config.toml
hidden_size = 128
num_attention_heads = 2
norm = "rmsnorm"
norm_place = "pre"
qk_norm = true
parallel_block = false
init_std_qkv = 0.0442
init_std_down = 0.011
max_grad_norm = 1.0
warmup_steps = 0
schedule = "wsd"
Each number is 128 + 32 x the weight over its row's rms, rounded and kept within 0 to 255. Layers, rows and columns count from 0. Numbers have three digits each. The size before them is the row's rms in percent of the matrix's.

# down: layer 3 MLP down (transposed), 320x128, rms 0.546, rows 252-282, columns 0-63
# gate: layer 3 MLP gate, 320x128, rms 0.474, rows 253-283, columns 0-63
# up: layer 3 MLP up, 320x128, rms 0.479, rows 253-283, columns 0-63
down252 101:159146131133092107128154099103067158119160055152131156077095115106172153071103107136151104112086143089083078144130185138108056111114115078095146112121145082125185137072139123153123121215108140
gate253 108:142158151119162140107158117093121143175073138140067093128156118125113107148168141130111100142149103088102163120128157086131108124141072166142142155093117147148149097127082113104158115079109153
up253 113:163123192095040061179104149092117121093155121124120161137124131152187138090145121111115141116109128144119146083126123097156119054156110082141149173094120121118086155131068131121075125148215115
down253 106:122175133196119116122160127190149152143099164119085075139173089119079166106145096117109109092080076149094099091132092137102166085178067153119105189060154117144105124108135129117144089061176046
gate254 088:153121058148112144073127116116195136098104151149131071139135147128070104106158078112086106104152104180105165163148122133120186141160142091124166128122138076182088172111158126077120123118126123
up254 090:080107144128126159138075123140098095096131137177091171139144098150045139147119126129099105151102110135112166149174200103097124155148141140156126077107075163063124122176116117172145128196091077
down254 098:145132114188096155102138121102188129156141102117207102136022126110150110128112205144146080158064106119146109120080126121165103114151112156089186141135117097109156110117172116165118096188066150
gate255 097:135209120113131132094144130179139116180100152117124191149114104087158103147171122140125166147078148165152120123196147121108150146149161082131204122168102128116090178045119131185145105120128110
up255 085:095133133133139119094093088146101169168189132143155109147127133132151144069123110075128157106160146105133113172086112159092183088062072097189091172155100139136187135172100138131098119172127115
down255 093:122129060122154182100085107117166112072106174135132184110215104122158061117167151122141148141175109155067147054113151124109116118154162115102127084136143105096099225109097140079174136077122144
gate256 096:110139152131124203140136093119109121229064092125147118061161064143138091108068084061105123135150096122124116118167135144143163146206121149123074167119107089098113124148133114117111156123167153
up256 098:144143109111105087161110172088178165091102191142146104146129086140149115149159081108188139154167123107155110174150191126101134133161164149155053120100124114105128101159128136164098120130106178
down256 092:193095105155119117102120102152137062114143126113106140065170087142083082152144117128090116130122089105078125091105190088128056111131160141149137124148069082104066127053125159147135105175132136
gate257 104:145116175149187127148198114093114131125115151103103135135127059120162132161062144097191127141147084150084141079173130083111108091126177100117163106116165102125125121157126149075124144135147121
up257 105:148151191176202129147141120154099076207184135095159132107109079129095144105088118125136100104140095173082109119136178103195137106173103095136126127113141118125080159171097136099132123110119116
down257 102:119141121147181149130139124088189123115117095064151108107183061113104118139097164133121134111079133114139165129127131141139175104178132139165069129187121076105118064154113157123148155195151152
gate258 107:120156126165198083122113139152150135098167144079159154115147152079112141105151099183077108124123106163148142143137122161094093093195105058115150064116117062176077130161146118138130104087123109
up258 107:125133128143129141134086188115154140106184155170115094145118139182097113110084130080098212162111123125182092166099135150173167134098089140131095096089105104115163129151098078182090140095080139
down258 102:124167115141189130214159122113182121118137129072183125133181028154098087099136067145119123056101089106140170112130199090103135147186157141131115126125137083093151093094141143102176199125141111
gate259 086:144088162067125103062111159132108068150119179126104138138161170094132120156173118125178103146113155085121117151128154140112119105124096044105220134131147134131087114130163165102106095111064115
up259 094:120077098108116129116069113175126111107080138152122149113117186072151125178095113079133102113139094139160159114150085042104109119121149091105156140127114151198143096117182127108148111145145149
down259 095:104149086170113099090097131099097057125101125140115117119156143130076069134188136117119092152105109123131158142175118168188084078178123143101095187128125129095092122042094139072105090149113123
gate260 098:146105093099102177149097120118187153081061114111152212099165125093120084129159146108162131112165104134099151116193155153116157134155110168116147093156153136205145136094159146121128117187110081
up260 102:109133176143094188141178122107122168192123129156146066099114130155084195106165098145072141114090073115120139164180126167109164121175093131184133124152130093083098136149122129169158168165145108
down260 100:164161125112148150109127128146186102169056177163130172142170162175106106178123117188142128118146179093196136094143110102146125137146142119089120163133106113055137141106160147177142141147134156
gate261 105:063096086160136129124133127151153138063105140133102154111151117154116108131104105223105117188114188105108146163158093154132153093167117155097137130158146151134099118131180139064160154070092153
up261 104:157191122143138187211134113109118078104067123103077156094140138154147125062144125178128173132121129164060084113131122153179172197116137102162138153159125100126088179112114113121084119181104092
down261 106:090101087106166109131107114139172204174141125115150148137045078133173153140111158101180168122122106104139139128150090134163081130076175153163161144098104096137142169142138084192111174134125137
gate262 098:154127140116117153169139170171105095110121189078119120119146146133112124155161141184140174120104118199067175086139080132155142123111088137117116129129128140123144118154087116144193107124122126
up262 091:146166100153112122102156101130149121116189119090230104117149105110105148077125157129104117192065117145138129115120139110093142176092056140145102121181118161093136085167169200136129128144127145
down262 096:153167154140108151113146102102099125117078153145104174102136127135110119170104134066112155122130185146134140158175176156168160199156101118128118132102188138114169140149092129162144126137046189
gate263 103:118079129051134152152070137159201129088105104124160141095067147152109080135131088166161170186125145114144097106177145178107091159123176083101164104138165146110125127084129096118198139065115110
up263 113:187067100148135102177090150129137136145083109197158145099141085161115153182124105124157126121123093116149151153150123149125175114113130113134170155088060146144081099160189108101137135100157121
down263 106:098075066129079145081116127102111090099139151105131100159188193145110150183141124145139129094133156127107139109083164181196127115114144128091093147116082188108178143164107101133015095161126090
gate264 091:221108149095154136093139124138118142127141133172125129127121089125139126154113167147205154113173233144117146110149148123112107120180139115123147115177110171113137186137127091102159099152097147
up264 092:156148092078127109125115137142131164177125163139149143081149137131151073184119090075157108094107168150185121137140150113168064190134108102170142147042086125164130104159112129191119177132093148
down264 086:101164147133093154139086154151146082180176198162143128146089180076210157129189106176143141141077188134092143102112146128151144121107152092148130125140145138119170137082135129119099117102189104
gate265 111:169093159096158154149102055142139132111186044141140079122137159116117143090175140118109140130148086127127089133069086147128096140145095135130106167148076086057125105140177162156097137088110126
up265 118:123130135092137058157084114203135071180125090127150096168129121130128136114105111042174092125152122118118099128098150148146112176114126132184143128113135086099149119130158143147070151162146164
down265 113:115137118127101159122171159146133092161126144154128116159156120106113133129145174202112103186114184157166082090118153105105116061101128153130098179097142060110096097111127128125070107163179072
gate266 104:108128166182130174114121184118103168201151153082187092173139114158126180029129078107123174126140089130120134165158119139118164110059175129107152159146145109158159154069127100077091083131125182
up266 102:171122067150117121129121120168094072186180150146113190109099128105101157158074109124131117075107103135126096129097131103138086126222072135110139121175167187179126176146115142075132080096141123
down266 099:118092143133157113158141220166116125162209141157128156118142134128159112125136123151102132146119138111106094124126087131105130083125149074098124097107134124130107131165053111146101172109165138
gate267 101:138076148134109115192075123116184150117127141171123178101115136143159131106132161116086155180141100127141154160129118062107112119097112172095081121166128158106142100167122076169140203085163212
up267 098:049142083110149156147144136146118146110132131117136109132078165080177100110152146133112099181114134094076140112148141117121187123131159157128089144148108120162147183101135146127214124148139152
down267 094:161120052134152127084149126155144111070183151159078142130156060129151130115104076113079155134169118106115094087131126115110110207096117107162079129125132158172105120146105190130126120126129114
gate268 107:137166184130194147098125074165141157122095137124127136171174151156137144144119147164118075133113155134119157147093128138144191095097097124160114128118189185211121134134137096145126105105136164
up268 112:149123127142144118162034123150161138148169164177084081188107123065136123114131151125133111125101140165143134081111127185094150092082139076117106102130114113187169115156172192144131130044082191
down268 107:130073092111065080113148100152033159134117187121137137095062166124083133062100147098139155121070120152119086130098132114172129153120076103163103120187121088136120092114089093124130109153121097
gate269 102:098150155119137129128152128045135145138115143097070172104125098143150069156150129149095097080171131170132140082148138133099114212154133101094148134057167116170078181099129144092162124094097117
up269 092:153167097138154156116120125125139147163131126089119131122085186169139101101148075119114134105125143127090045143053168102129158147113135097171129067169160128180119176097127099123141118114165153
down269 093:093122102155160175098099110146102072130151105071124118133035116135173140064130203128080140087204159117111124112106128123119114145131109112122129187130151145158128142140123096171083131102109076
gate270 090:141118137166057129179170136084081118143112136176081097181118152155101071111152132114179214097122162103139166091115106126176083156140122100112118121113139132100114140115142126122164208078138081
up270 092:146104145093133067095155136207143119144118106104067147186113223124151129140103146184167123105180172093088086116149143127127136127141119144112124115125149153120188128145115127135118124144124140
down270 088:107085125139138119092126060058181138089143117078118183154122095157117077105128125084132050157110170154142193134128163168103175161103116064151149136154119112182158125178142098127120102168110152
gate271 099:091142178126145131154067176146102136119142159124146178197135171128179120087112117156115118130139104077126123131122101107149127129142154128067103110076035081164133135101171096142141098154090111
up271 092:051153083145075128214098120129157122176158096104120149144117157107127118110105160108100091152091116116125126079113080141122105147132123102166123107144163092104182185158100177146100094058157167
down271 094:190118128154163101107108086071130092137110154162142177134098059151115096144127160149090140119138142065135123110145123149125153074087124132155137132140074161077116145117172157184130133056120073
gate272 106:157122153111101111133153121184112140149115064133164169173109147126152144102119101161103097087101097139099171042116114130089183072111180158061126116169135050135163128176174084123105130180114122
up272 102:139180155088127141132117116152153111137120133132142141128078138063142138067094113171069159126126143130150173131168098119092152134090068096158165114168120140165124102120071154114117185114160156
down272 104:092119181147110167146112113141127140160163170147170113104107124095193115082141170134130107230170142143104140144137098170135122130108162078127164124176068093136131130158122147120175076113151067
gate273 092:128059060103138088110121146177102139089091179152080152172130179142108123148093084142107116111144133164136119108093164169138130164135132081157140118173136106156132167192146148116138169163123126
up273 096:114171089139148131081160101131096086097137141116140128150084088188122145109083091188116146131141126138141120122127121137089068126143132172152125121145106121085134089113107081128131069177131173
down273 094:184125165188070134105179127144185170126102141127183136111154103068115127190172075110143100147107120110139135136164141175109104181164143195091102090171124160135156100124163180094084088138143121
gate274 106:119146160124103146097106127172141178106170171145206183147112132170128119121110175140125122114124135113118117138148130088111157177184129130189139119098148139088110164129107097137204092097078061
up274 107:117100143158117170064087099104164136133082134135098090120148107149135169123185166115112134124113145059097071095125097108129199130137171146094070133138132111121087122105204136139082185156157152
down274 116:144162164149198137143142065135100139081105099087120116122212093144123053098108141089131098114121143147152134164124108094165091130030136108040226133143132052114142066138161139114133144116093166
gate275 095:194118179106159116168098152089157109099120086079135090125113128157112121165159158151137146108149107142104087127117135110111141207115135106112186140177180140102117108156118066137140128089140121
up275 092:146127078101082143139146139162116088115147133065113109135133112124088084204143162108140097120140106151149144128110125084125142157114130202136125069139175156108125104112200070131154123094142155
down275 097:182120149129144185160166130123159115136096128113166096187156099105070079156114098145155178106091097160056114168136153195165191178134132107105116165123116121129168147147221119102103086183124116
gate276 093:085131171174135101145099097145096147134123113120126045098132184156109097086094140127171132180193080132146125113105095121090166155117117137096145193183154173136137134077071100127110151130172132
up276 085:115129171095185181140082117160145161198156145136187089104139166193094165108074120142132093112106123096175136130091166127147083182125127176090142133078126160160135121139154122155152149155082116
down276 093:118145175145151186139163125114155124143173141157101147104102110117147095100169104082090076089098092121107119142132136172132161116125149122104124184079136116147130174159131072122167147161197136
gate277 098:112121100104066142177176163102163060128120136113144137124152143144095134118131135089119119162130151129147136148134111064179156186114141203147117144076152087152149073121091190095123115135177150
up277 088:066135100082076112140118143168108086108162063127094154191141101094093127126119174120155115167147185131154153142116125133115098154103133156062089090143173111196120088136113196121154095198138183
down277 089:077109114093141148129142092125156132159131034172210136133131111176096131134182108086083129061104104102143140105129105097157120101106129148155094094121108112087179114102184109145155118140096100
gate278 104:180107202162126154071115114113179137107109164148110141143153120082123133089164114188131170098071155094121143080188137158094168135132178095179173155165142119121187136122124170096144133108138131
up278 101:152129087095189132160075100142176101153148116138157112088146137107097115116102178146161123065127141181079138106136070099186107107128121126134090006098171119102091086154121101119140119154091066
down278 103:166143087113153103142114179162075112144094144085128131106149120219113144148099148123189164181116089143108087152105122121127153044115144091092141139086112159088064125179018114162114071096117144
gate279 093:158178166143131093101074159111136106132189140126087166164123080106125089142095117120150164146205160173141173157100127062070099163196093142135171171120108099078161173155115157193153116122119081
up279 098:140119066153092147129143132120121175156161157138171113120114145164044097203150112133094100152120150044100145153174133136085160196105114119101105137129150140119100093133150054107141146170113133
down279 096:123134133119137148165136150118091119200133109161137138083119156090127115161169118113101206169100121135101116158153203172129150073161131172136137188103091120109149193087106176114135149168136166
gate280 100:117171178162112164156055084121088142140126133100149144127151118142146073112171120078025145163149130190171107141123104101090108112149092095142164089127134079103126086100158063119124119099173117
up280 095:106101140119158088091093075116039149152114137066091148096122121139114134151133136177192177130130075135162126117112155143141138119184110116176105122159126124199171138115143133080145049118099033
down280 101:217129160072184120176137080117138161125111124147126149128177121153077044128130101118148122110088084117118089074106163099137143161140093147141082103104112136167148168140097151145107094095155067
gate281 107:188096105120143194138124103194144132163084119143036116093136177135155147132138102162120097114157141121124125151113106110107136158065065169120134134182091121143121120104134161122142199155079178
up281 098:173112113135094166114141143164152149108125121221078114140111142093095133116091133124161130125087196096146098165099156145134114102142120141109124141116071090079110086132172118098157169061105122
down281 102:136168153035145108111128153163102125116159107113115079126089134160149156133163112070175129156077163122190090082178106151190120080136152136099136186169103075180071075104074135149174098140108133
gate282 085:145174133065127120120188165086176100105138127146167187151108141097127130105067152120165189147145095153108122117088128100114161141161115062106140124084157078141128115125133152119107177138145113
up282 097:201106112110052117149160124124183192101135097084126140121171115131131148139160106119057137125088157134146120189061079118134122122150166156105082102128135096113160090076130148171109124136172155
down282 082:123121163148134116152104180105060170160137174165095134157038143075115060119144147071175075093076102086119121176147165128085107153092138087142131098146137095117183183173135134111090123157119167
gate283 106:166095120064155146089172141109088154134133081117190119160134132141102088115123153115067156155130144183118121136124129102105102119104107105158096132119181107150168103142133135164107126073079099
up283 110:137071108091115145154164154116127063116125181138138146126157143093143129082136084089126157117127147130137152175120168152072160150143122054149118121174129105127156112088129155126125057145089133